config.toml
hidden_size = 64
num_attention_heads = 2
num_key_value_heads = 2
vocab_size = 2915
hidden_act = "tanh_gelu"
norm = "layernorm"
norm_eps = 1e-05
positions = "learned"
init_std_qkv = 0.0173
schedule = "wsd"
doc_mask = true
Each number is 50 + 12 x the weight over its row's rms, rounded and kept within 0 to 99. Layers, rows and columns count from 0. The size before them is the row's rms in percent of the matrix's.

# layer 6 attention query, 64x64, rms 0.239, rows 43-63, columns 0-63
079:46 51 60 69 33 57 45 53 62 21 54 27 35 60 39 34 45 54 36 47 60 78 54 63 75 35 54 63 55 44 58 56 55 51 41 49 55 56 46 44 38 61 54 44 33 46 40 44 77 45 41 45 30 63 40 46 70 38 42 29 50 47 45 45
088:44 54 49 51 35 50 69 42 49 34 74 53 60 26 58 61 49 33 53 47 70 45 45 62 75 57 60 44 63 58 26 41 20 50 39 41 42 56 55 34 35 55 61 38 49 59 50 55 41 47 51 27 49 51 47 52 78 40 52 63 51 66 40 52
094:46 60 49 29 42 33 55 33 38 39 37 48 55 51 55 52 56 41 25 54 17 62 40 51 45 25 57 74 45 48 51 59 54 52 37 43 56 73 54 32 58 51 45 41 44 44 57 54 59 79 68 63 55 51 64 34 40 61 39 49 49 62 60 57
088:36 49 56 31 41 63 31 44 64 54 39 54 55 51 61 38 42 46 35 63 33 67 73 67 29 46 55 54 70 41 48 35 41 65 55 67 32 47 41 49 62 63 40 55 48 57 76 39 44 54 43 38 41 65 64 52 42 60 61 39 35 49 70 40
093:49 54 45 44 52 47 40 59 43 63 44 42 59 48 31 58 39 37 47 39 56 54 49 57 43 56 61 53 39 43 42 54 54 78 78 60 44 52 67 42 41 40 60 54 35 35 56 47 47 31 37 29 57 21 47 43 25 50 62 46 32 24 32 65
094:48 82 58 70 53 45 53 62 50 60 52 42 40 61 48 37 33 51 69 63 61 34 61 50 55 38 55 66 52 52 46 38 42 48 38 43 35 45 55 67 47 56 27 56 36 36 56 49 53 25 63 37 37 62 30 49 42 38 57 69 41 32 70 62
092:54 53 61 29 62 58 55 54 43 66 61 54 52 28 56 46 25 55 51 51 58 20 50 47 74 63 56 43 59 69 45 62 37 64 28 54 73 28 47 47 42 49 43 34 71 50 33 36 30 49 50 58 54 54 52 39 61 39 45 59 51 46 56 39
098:32 20 59 61 31 39 54 49 44 59 59 41 49 62 53 49 65 61 38 47 64 60 54 62 44 45 47 35 50 62 36 73 48 65 44 64 52 39 43 65 36 53 65 31 50 46 41 28 72 42 50 47 42 66 45 64 49 38 53 27 46 53 56 75
097:56 77 56 49 57 53 77 41 57 55 51 36 55 35 48 47 45 34 61 87 47 61 51 72 51 37 67 41 62 49 39 41 46 53 40 53 50 58 46 41 55 36 37 30 39 38 38 53 65 57 47 65 36 75 34 52 52 39 58 45 58 45 46 35
088:60 46 65 65 58 59 72 46 48 56 31 52 37 80 30 34 55 71 34 41 39 46 64 56 32 55 47 62 63 43 49 51 54 35 61 52 66 46 29 48 52 66 67 67 38 56 49 47 66 50 45 60 71 55 34 48 44 43 34 55 39 51 46 34
084:32 41 37 65 49 47 73 42 64 44 55 50 53 39 59 35 65 48 41 40 31 64 55 52 48 80 37 59 43 55 46 74 38 49 55 58 41 47 29 34 35 57 69 58 30 48 46 51 41 39 58 47 62 52 40 74 58 45 46 47 35 51 25 60
097:73 65 29 53 50 51 79 58 45 51 59 34 52 56 55 49 44 43 61 65 41 33 49 26 45 40 52 79 67 33 56 54 56 58 59 59 27 60 52 48 46 39 58 60 43 53 50 46 78 57 51 42 54 36 50 23 56 70 43 49 54 43 56 55
102:43 46 38 64 55 61 52 50 56 55 53 42 50 69 61 38 27 40 48 38 47 34 49 70 58 48 36 45 72 42 47 48 33 53 41 34 66 43 33 44 35 64 59 58 50 64 41 27 52 43 33 33 53 29 37 68 64 33 60 47 49 54 33 27
098:26 40 42 26 40 46 39 43 61 44 28 60 59 49 42 45 75 63 49 53 58 35 19 48 63 64 59 43 37 56 57 52 68 58 50 40 53 51 62 51 59 45 63 42 54 57 47 67 47 31 59 47 46 57 32 61 63 30 36 55 77 50 43 53
085:18 61 52 48 58 55 56 46 48 50 27 57 55 44 56 39 63 68 47 82 51 56 40 43 28 48 41 68 25 55 73 45 43 55 61 73 49 51 61 57 60 34 41 39 43 45 39 59 46 63 54 48 57 39 49 48 24 48 66 48 36 44 49 44
100:31 49 47 47 64 61 40 58 47 54 20 43 51 35 39 42 15 56 56 47 67 69 50 45 44 53 36 37 54 43 33 58 43 56 47 66 75 42 72 37 63 70 47 52 67 50 46 39 41 52 33 61 49 61 40 44 66 49 50 40 60 44 54 59
077:59 60 65 31 48 67 55 37 27 31 58 47 65 31 65 48 44 63 69 34 56 56 35 38 30 66 38 56 59 31 57 38 48 69 33 48 47 59 46 41 38 42 45 61 56 78 53 48 59 33 49 56 58 48 44 62 50 44 71 52 53 53 42 39
088:30 44 64 40 47 63 60 53 47 43 43 66 35 41 42 70 44 57 29 40 66 62 57 46 44 39 36 53 42 43 46 55 50 47 42 28 27 35 51 45 61 62 63 48 60 63 39 59 43 40 37 40 65 73 51 41 44 51 69 29 39 65 58 76
099:69 54 49 43 68 57 53 28 47 59 44 48 44 82 55 44 64 47 56 61 53 57 37 55 40 26 37 62 65 35 67 57 39 55 53 70 53 47 41 44 66 38 52 68 57 50 53 63 47 66 76 51 56 70 51 29 66 52 56 58 51 38 32 50
090:46 48 30 52 54 65 68 50 45 70 32 47 64 63 55 36 46 53 49 67 46 48 66 29 31 35 49 64 54 46 43 41 36 39 66 43 44 56 62 42 32 61 55 47 61 69 54 41 44 45 40 56 51 47 67 47 19 66 62 20 48 58 56 50
098:64 28 47 70 66 57 30 67 38 49 52 42 35 44 55 51 44 38 52 42 45 68 42 49 33 63 60 56 28 54 37 56 60 34 73 67 58 44 73 47 46 45 47 39 53 48 45 47 46 63 47 54 48 84 36 60 38 55 41 50 71 53 66 54